Weights of a small transformer language model: vocabulary 1024, 2.75M parameters.
Each number is 128 + 24 x the weight over the matrix's rms, rounded and kept within 0 to 255. Layers, rows and columns count from 0.

# layer 2 attention value, 128x160, rms 0.0954, rows 100-127, columns 80-119
[[113 128 123 144 114 151 124 114 122 112 141 114 136 166 138 144 166 150 107 133 141 127 166  96 139 139 133 139 133 106 109 135 116 115 107 142 138 112  77 105]
 [117 134  98 124 122 123 111 127 146 123 158 149  88 149 116 123 153 149 118 109 105 114 122 109 102 120 138 154 131 155 135  93 129 144 121 152 133 112 165 150]
 [129 103 161  82 128 129 110 108 154 132  87 135 117 128 134 134 140 103 167 126 156 143 139 125 113 150 121  94 114 129 133 159 101 134 128 109 141 141 116 130]
 [114 139 116 128 111 125 115 106 150 149 104 154 134 138 149 130  84 114 158 137 147 118 139 137 131 107 132 137 114 139 107 140 131 147 126 167 132 153 162 133]
 [167 118 111 108 129 134 113 122 146 150 143 126 145 103 112 144 136 147 117 159 115 125 107 155 130 118 140 139 161 154 141 106 140 115 121 125 189 130 126 154]
 [136 142 134 159 143 145 117 130  96 155 124 149 153 148 132 145 125 114 139 111 161  99 133 148 120 107 139 157 110 130  99 125 131 145 177 147 109 121 140 128]
 [135 147 111 147 122 160 137 156 149 139 120 131 100 117 118 174 146 117 113 106 137 107 111 133 141 141 151 116 110 130 128 129 124  82 125 119  95 120 195 159]
 [125 141 108 130 123 144 120 137 167 118 177 130 127 110 137 159 113 145 120 127 117 136 125 117 147 154 139 138 142 148 134 112 128 155 155 112 161  85 106 153]
 [124  94 135 123 143 139 119 115 140 148  96 142  79 149 129 131 108 155 116 114 146  81 119 127 132 111 138 122 106 131 123 114 146 111 117 151 129 135 145 107]
 [127 106  96 149 115 113 136 120  77 167 131 168 141 136 157 141 148  81 120 132 157 122 107 167 138 147 146 116 163 127 148 124 140 131 108 141 129 110 149 144]
 [165 122 120 104 119 142 116  97 147 162 104 122 140 145 148 126 159 130 146 134 141 128 127 107 136 123 103 117 138 101 131 115 125 139  92 147 148 118 106 125]
 [106 109 123 146 112  90 147 135 132 151 143 111 127 101 150 104 135 141 135 122 100 117 129 113 102 106 139  91 134 135 104 159 153 105 129 128 171 100 110 125]
 [155 123 139 113 117 127  89 110 141 128 152 119 148 123 105  81 105 137 130 113 134 128 122 139 126  94 119 114 122 137 130  94 126 146  94 139 115 120 165 130]
 [ 93 116 159 126 157 113 113 121 128 111 119 128 140  96 114 104 141 124 128 114 121 118 126 101 163 128 109 132 111 149 129  90 117 117 147 116 112 136 115 182]
 [152 117 148 137 122 143 128 147 144 136 104 137 122 133 124 146 133 140 110 134 104 128 108 150 130 108 141 138 105 115 118 144 125 127 130 109 130 113 124 152]
 [119 145 111 160 111 156 135  84 106 133 117 117 126 117 138 133 158 107 157 116 148 135 121 131 123 135 130  98 166 128 132 110 121 112 132 106 149 139 108 126]
 [118 143 134 126  90 136 118 134 131 152 114 145 118 123 145 149 145 119  83 126 147 131 112 101 130 112 138 157 123 126 145 146 159 142 117 163 141 120 131 132]
 [153 107 122 157 107 124 173 126  94 125 151  78 106 103 112 117 122 139 146 148 110 133 125 135 145 112 116 114 152 139 102  76 137 151 135 146 160 109 123 133]
 [157 120 144 126 161 120 145 142 110 141 116 136 106 141 127 142 142 128 138 119 133 117 158 145 139 142 117 130 112 109 126 142 133 157 135 140 131  96 136 132]
 [124 136 135 105 124 132 170 135 132 133 129 150 116 146 159 141 126 149  81 133 120 141 107 149 112 154 122 129 105 121 126  83 122 136 143 124 116 114 126 133]
 [133 145 137 130 119 140 106 130 120 150  94 119 172 130 153 100 154 153 100 139 145 112 132 128 145 113 106 110 111 117 114 148 119 143 102 143 117 114 144 134]
 [127 120 142 122  95 110 128 158 113  93 114 143 103 112 161 155 128 132 153 146 100 137 127 119  84 130 123 130 130 123 152 124 131  99 120 115 123 155 115 148]
 [127 142 137 131 121 130 128 126 139 156 129 132 138 123 142 131 101 125 149 112 134 132 110 124  95 140 133 139 122 135 153 134 102 113 121 142 113  84 137 164]
 [112 126 152 129 143  99 128 138 141 114 110 146 113 144 119 135 147 147 168 135 135 133 127 102 115 151 119 148 128 133 115 136 136 114 118 154 144 118 100  98]
 [119 113 134 108  85 167 110 154 120 121 126 129 124 155 141 134 132 143  90 146 144 144 145 136 158 139 136 151 137 151 108 135 111 114  97 130 135 104 150 146]
 [106 108 119 148 112 107 127 140 140 133  97 134 122 131 108 132 128 114 133 125 128 124 133 143  95 151 125 131 112 167 121 130 147 113 132 128 127 142  89 114]
 [120 111 137 129 112  93 143 112 154 123 152 148 128 119 114 114 111 118 147 109 134 128 116 147 114 111 154 169 126 146 125 124 131 129 147 133 169 115 125 136]
 [115 142 142 147 120 135 140 174 144 120 122 159 122 117 108 149 134 118 128 162 163 133 134 140 122 141 131 123 119 121 133  97 102 144 117 113 146 110 117 139]]
# layer 2 attention output (transposed), 128x160, rms 0.287, rows 100-127, columns 80-119
[[139 105 120 129 148 108 139 134 169  97  98 161 117 118 102 138 134 125 114 118 120 123 138 142 141 152 134 141 149 151 134 116 128 115 112 131 129 141 127 138]
 [115 139 146 111 111 129  98 127 115  90 150 124 133 119 156  72 109 103 144 139 153 142 129 147 147 100 158 118 147 116 147 175 124 131  92 107 145 144 140 109]
 [149 148 132 140 134 112 156 131 149  84  96 130 116 172 137 127 122 157 133 144 110 122 154 129 128 121 110  99 127 129 128 143 138 106 113 152 131 120  96 142]
 [143 107 124 115 145 134 125 129 123 160 140 120 150 105 137 109 144 116 157 137 121 124 108  98 112 146 132 115 155  91 136 146 113 145 139 152  83 103 108 151]
 [ 94 133 118 124 131 130 141 123 117 120 140 105 116 107 119 132 123 133 149 133 123 144  97 167 108  96 134 114  96 152 158 133 149 156 131 140 141 132 115 116]
 [130 161 142 118 113 123 140 121 116 106 139 106 142  93 102 106 150 102 135  85 126 119 109 124 117 152 122 100 136 109 152 106 124  98 118 113  99 133 137 171]
 [115 156 162 138 117 142 120 142 121 120 124 135 115 136 118 148 104 125 134  97 110 160 128 151 129 145  95 119 132 116 134 122 101 149 127 125 150 190 104 116]
 [118 127 129 124 113 141  95 173 154 123 154 136 149 132 132 129 116 133 113 135 125 111 105 169 165 102 134 114 130 155 143 137 116 149  76 132 124 145 135 100]
 [153 146 117 130 135 141 171 151 113 110 144 160 155 142 134 148 141 103 142 104 103 163 138 109 125 125 136 161 145 120 133 140 132 114 125 103 128 127 110  97]
 [100 146 161 115 136 141 143 139 141 107 117 104 116 126 129 136 151 106 184 153 155 161 124 152 129 159  94 116 121 138  78 129 111  93 128 112  90 141 124 117]
 [110 120 139  96 130 101 134 131 142 139 112 137 118 126 116 121 131 124 129 154 138 138 115 134 101 143 132 108 146 125 125 135 139 114 120 172  95 116 113 109]
 [133 125 108 131 166 129 139  95 150 130 156 131 140 150 151 144 131 103 106 162 116 100 132 119 122 110 144 131 132 105 115  99 135 142 155 129 126 130 153 110]
 [134 141  99 109 133 143 117 128 138 159 149 102  97 115 103 149  94 105 164 116 138 102 126 116  95 152 144 143 130 113 144 140 129  58 173 126 157 109 123 125]
 [117  96 141 140 136 113 126 145 108 120 129 134 115 108 119 110 117 114 154 139 120 133 130 130  96 164 171 110  85 107 133 139 144 151 122 133 121 121 125 122]
 [150 144 131 103 167 126 154 137 146 128 118 103 140 131 118 140 112 137 128 126 115 148 128 158 157 139 141 140 138 131 132 118 133 134 108 115 128 164 139 121]
 [149 119 156 165 128 115 110 137 105 129 128 110 147 136 123 134 189 103 143 131 133 130 137 130 125 128 113 113 120 150 121 108 139  80 157 117 105 101 118 123]
 [138 138 154 111 113 134 135 155 139 128 130 139 151 129  89 131 114 144 149 128  87 119 126 131 116 159  91 132 130 129 146 118 127 139 157 142 103 139 173 138]
 [102 107 156 102 127 166  99 140 117 122 144 146 141 137 111  65 147 125 125 169 111 126 152 133 117 117 183 150 127 141  99  98 137 127 122 133 116 146 159 131]
 [128 102 104 143 112 128 134 131 165 134 120 129 110  97 135 101 128 111 127 135 165 160 124 131 144 110 129 145  93 108 144 140 108 133 138 153 102 133 170 102]
 [120 125 138 156 108 104  95 141 113 156 135 102 110 126 136 122  72 110 109 112 137 124 126 138 147 110 114 128 124 149 162 153 115 132 115 151  99 135 133 160]
 [132 117 103 116 113 136 132 123 119 112 124  99 119 113 122 159 129 109 145 161  99 108 131 138 121  95 128 143 159 145 161 135 128 115 146 117 122 103 152 148]
 [ 78 130 166 157 142 121 110 119 138 144 144 113 138 176 138 121 117 126  95 171 143 126 127 137 145 137 127 110 102 116 148 142 145 145 134  79 117 131 129 153]
 [102  86 138 138 109 123 131 123 133 137 126 125 138 129 116 117 119 150 127 120  99 127 113 119 103 118 130 116 125  98 146 113 158 131 136 146 110 129 163 134]
 [144 130 159  97 145 113 132 100 142 128 110 118 139 161 128 143 136 120  81 141 132 138 100 133 110 116 105 113 126 140 123 121 156 101  83 121 158 131 132 144]
 [141 124 129 128 138 114 135 115  97 169 128  87 121 118  82 124 124 133 152 115 129 160 102 163 129 130 158 134 131  95 133  94 128 104 149 127 120 147 128  96]
 [132 135 107 158 162 137 155 135 105 138 142  95 122 141 172 150 136 131 133 177 151 173 142  87 140 119 125 138 107 142 128  85 112 121 135 102 142  85 115 104]
 [ 99 128 130  97 120 119 117 128 107 125 143 143 114 143 157 109 149 113 157 156 124 113 150 120 110  95 164 119 123 120 125 119  89 106 132 138 130  93 162 116]
 [100 143 101 152 145 138 115 133 129 133 136 113 126 130 129 112 140 153 126 154 120 173 168 114 151 138 142 120 125 152 144 122 103 103 129 170 119 114 130 109]]
# layer 2 MLP up, 640x160, rms 0.117, rows 0-9, columns 80-119
[[111 111 144 174 131 136 148 119 127 116 125 126 126 155 100 125 115  96 131 114 107 113 152 154 101 151 123 120 165 154 131 115 142 142 142 135 134 154 127 125]
 [125 151 105 120 156 106 126 141 142 151 143 111  98 122 160 140 149 149 128  97 123 143 139 130 141 134 145 107 100 142 145 126 163 149 143 105 101 184 144 143]
 [140 142 114  92 146 103 108 107 148 114  83 146  93 140 120 110 115  69  97 114 106 135 160 124 109 181 151 133 138  98 164  91 110 122 154 145 135 103 162 151]
 [151 117  75 179 168 102 131 107 136 146 168 140 159 117 109 177 156 112 133 139 107 181 150  95 125 106 133 127 153 101 117 174  98 107 111 129 158 114 148 118]
 [131 102 101 189 154 101 137  99 162 115 128 116 123 135 135 131 125 192 164 129 145 133 182 124 121 137 172 164 157 121 127 154  94 108 105 135 164 130 147 116]
 [149 137 148  93 116 100 145 146 112 135 147 141 141 139 129 119 160 117 156 154 138 127 112 112 129 129 124 103 160 138 123 101  96 155 127  78 164 115 177 132]
 [133 110 116  98 127 117 155 131  82 120 135 145 140 107 137 113 162 131 150  83 133 134 108 158 150 135 104 109 141 120 109  85 132 154 176 116 130 121 129 137]
 [141 127 168 104 129 134  88 116  99 117 151 139 130 112 147  71 137  99 168 146 138 159 127  80 101 110 167 123 145 150 142  96 108 131 142 103 193 109 131 103]
 [146 128 113 110 137 119 111 105 168 117 150 138 118 132 100 128 122 127 101 117 118 105 142 114 153 141 153 126  76 138  92 103 107 163 129 133 139 161 169 132]
 [124 135 143  96 106 127 106 118 118 138 137 109 118 144 150 144 165 158 133 113 107  97 150 126 118  87 162 121 143 127 124 115 109 131 115 151 102 112 117 166]]
# layer 2 MLP down (transposed), 640x160, rms 0.0608, rows 0-9, columns 80-119
[[123 128 136 121 132 117  84  95  96 162 117 110  95 131 148 115 148 116 166 144 170 136  99 115 139 126 137  85 124 130 126 161 114 116 125  93 141 121 147 138]
 [121 138  81 110 125 123 137 136 146  98 175 136 133 194 107 131 131 115 106 110 142 102  91 152 106 179 164  92 125 100 105 134 164 160 119 159  78 122 124 155]
 [126 110  98 126 132 118 142 154 129 177 176 159 151 131 145 135 122 101 129 123 105 121 145 133 106 112 124 109 137 128  90 168 116 163 101  88 156 119 180 121]
 [146 156  95 149 106 181 160 146  98 125 106 138 156 178 123 137  96 118 120  95 109 119 138 123  89 143 145 167 103 167 143 138  94 162 112 158 139 113 122 126]
 [ 69 103  79  95 166  96 141 167 130 135  81 152 148 133 133 174 120 123 118 106 120 136 172 156 147 103 141 161 132 109 108 151  99 106 142 132 139 181 133 132]
 [140 133 149 104 147 143 104 131 100 106 142 143 125 129 147 119 134 128 152 142 129 103 106 117 139 117 128 185 109 128 184 106 141 115 132 137 142  89 136  97]
 [138 149 147 111 107 181 102 103 121 135 151 154 126 116 118  97 140 111 146 127 120  83  95  91 114 125 129 122 160 108 130 111 152  93  71 153 106 147 126 114]
 [109 170 120 152  96 121 133 150  83 110 130 170 122 172 153 150 108 118 115 125 143 139 148 140 103  94 189 135 169 150 155 178 142 128  99 110 154 124  95 157]
 [137 177 133 135 137 123 122 129 114 139  78 141 122 126 116 149 130 120 138 145 129 168 152 129 106 127 134 148 148 120 103 143  70 149 153 104 109  95 151 138]
 [152 157 131 117 118 171 161 109 148 144 146 106  82 146 123 131  84  84 117 112 116 121 101 118 159  99  86 140 117 124  94 136 145 123  88 100 107 163 117 131]]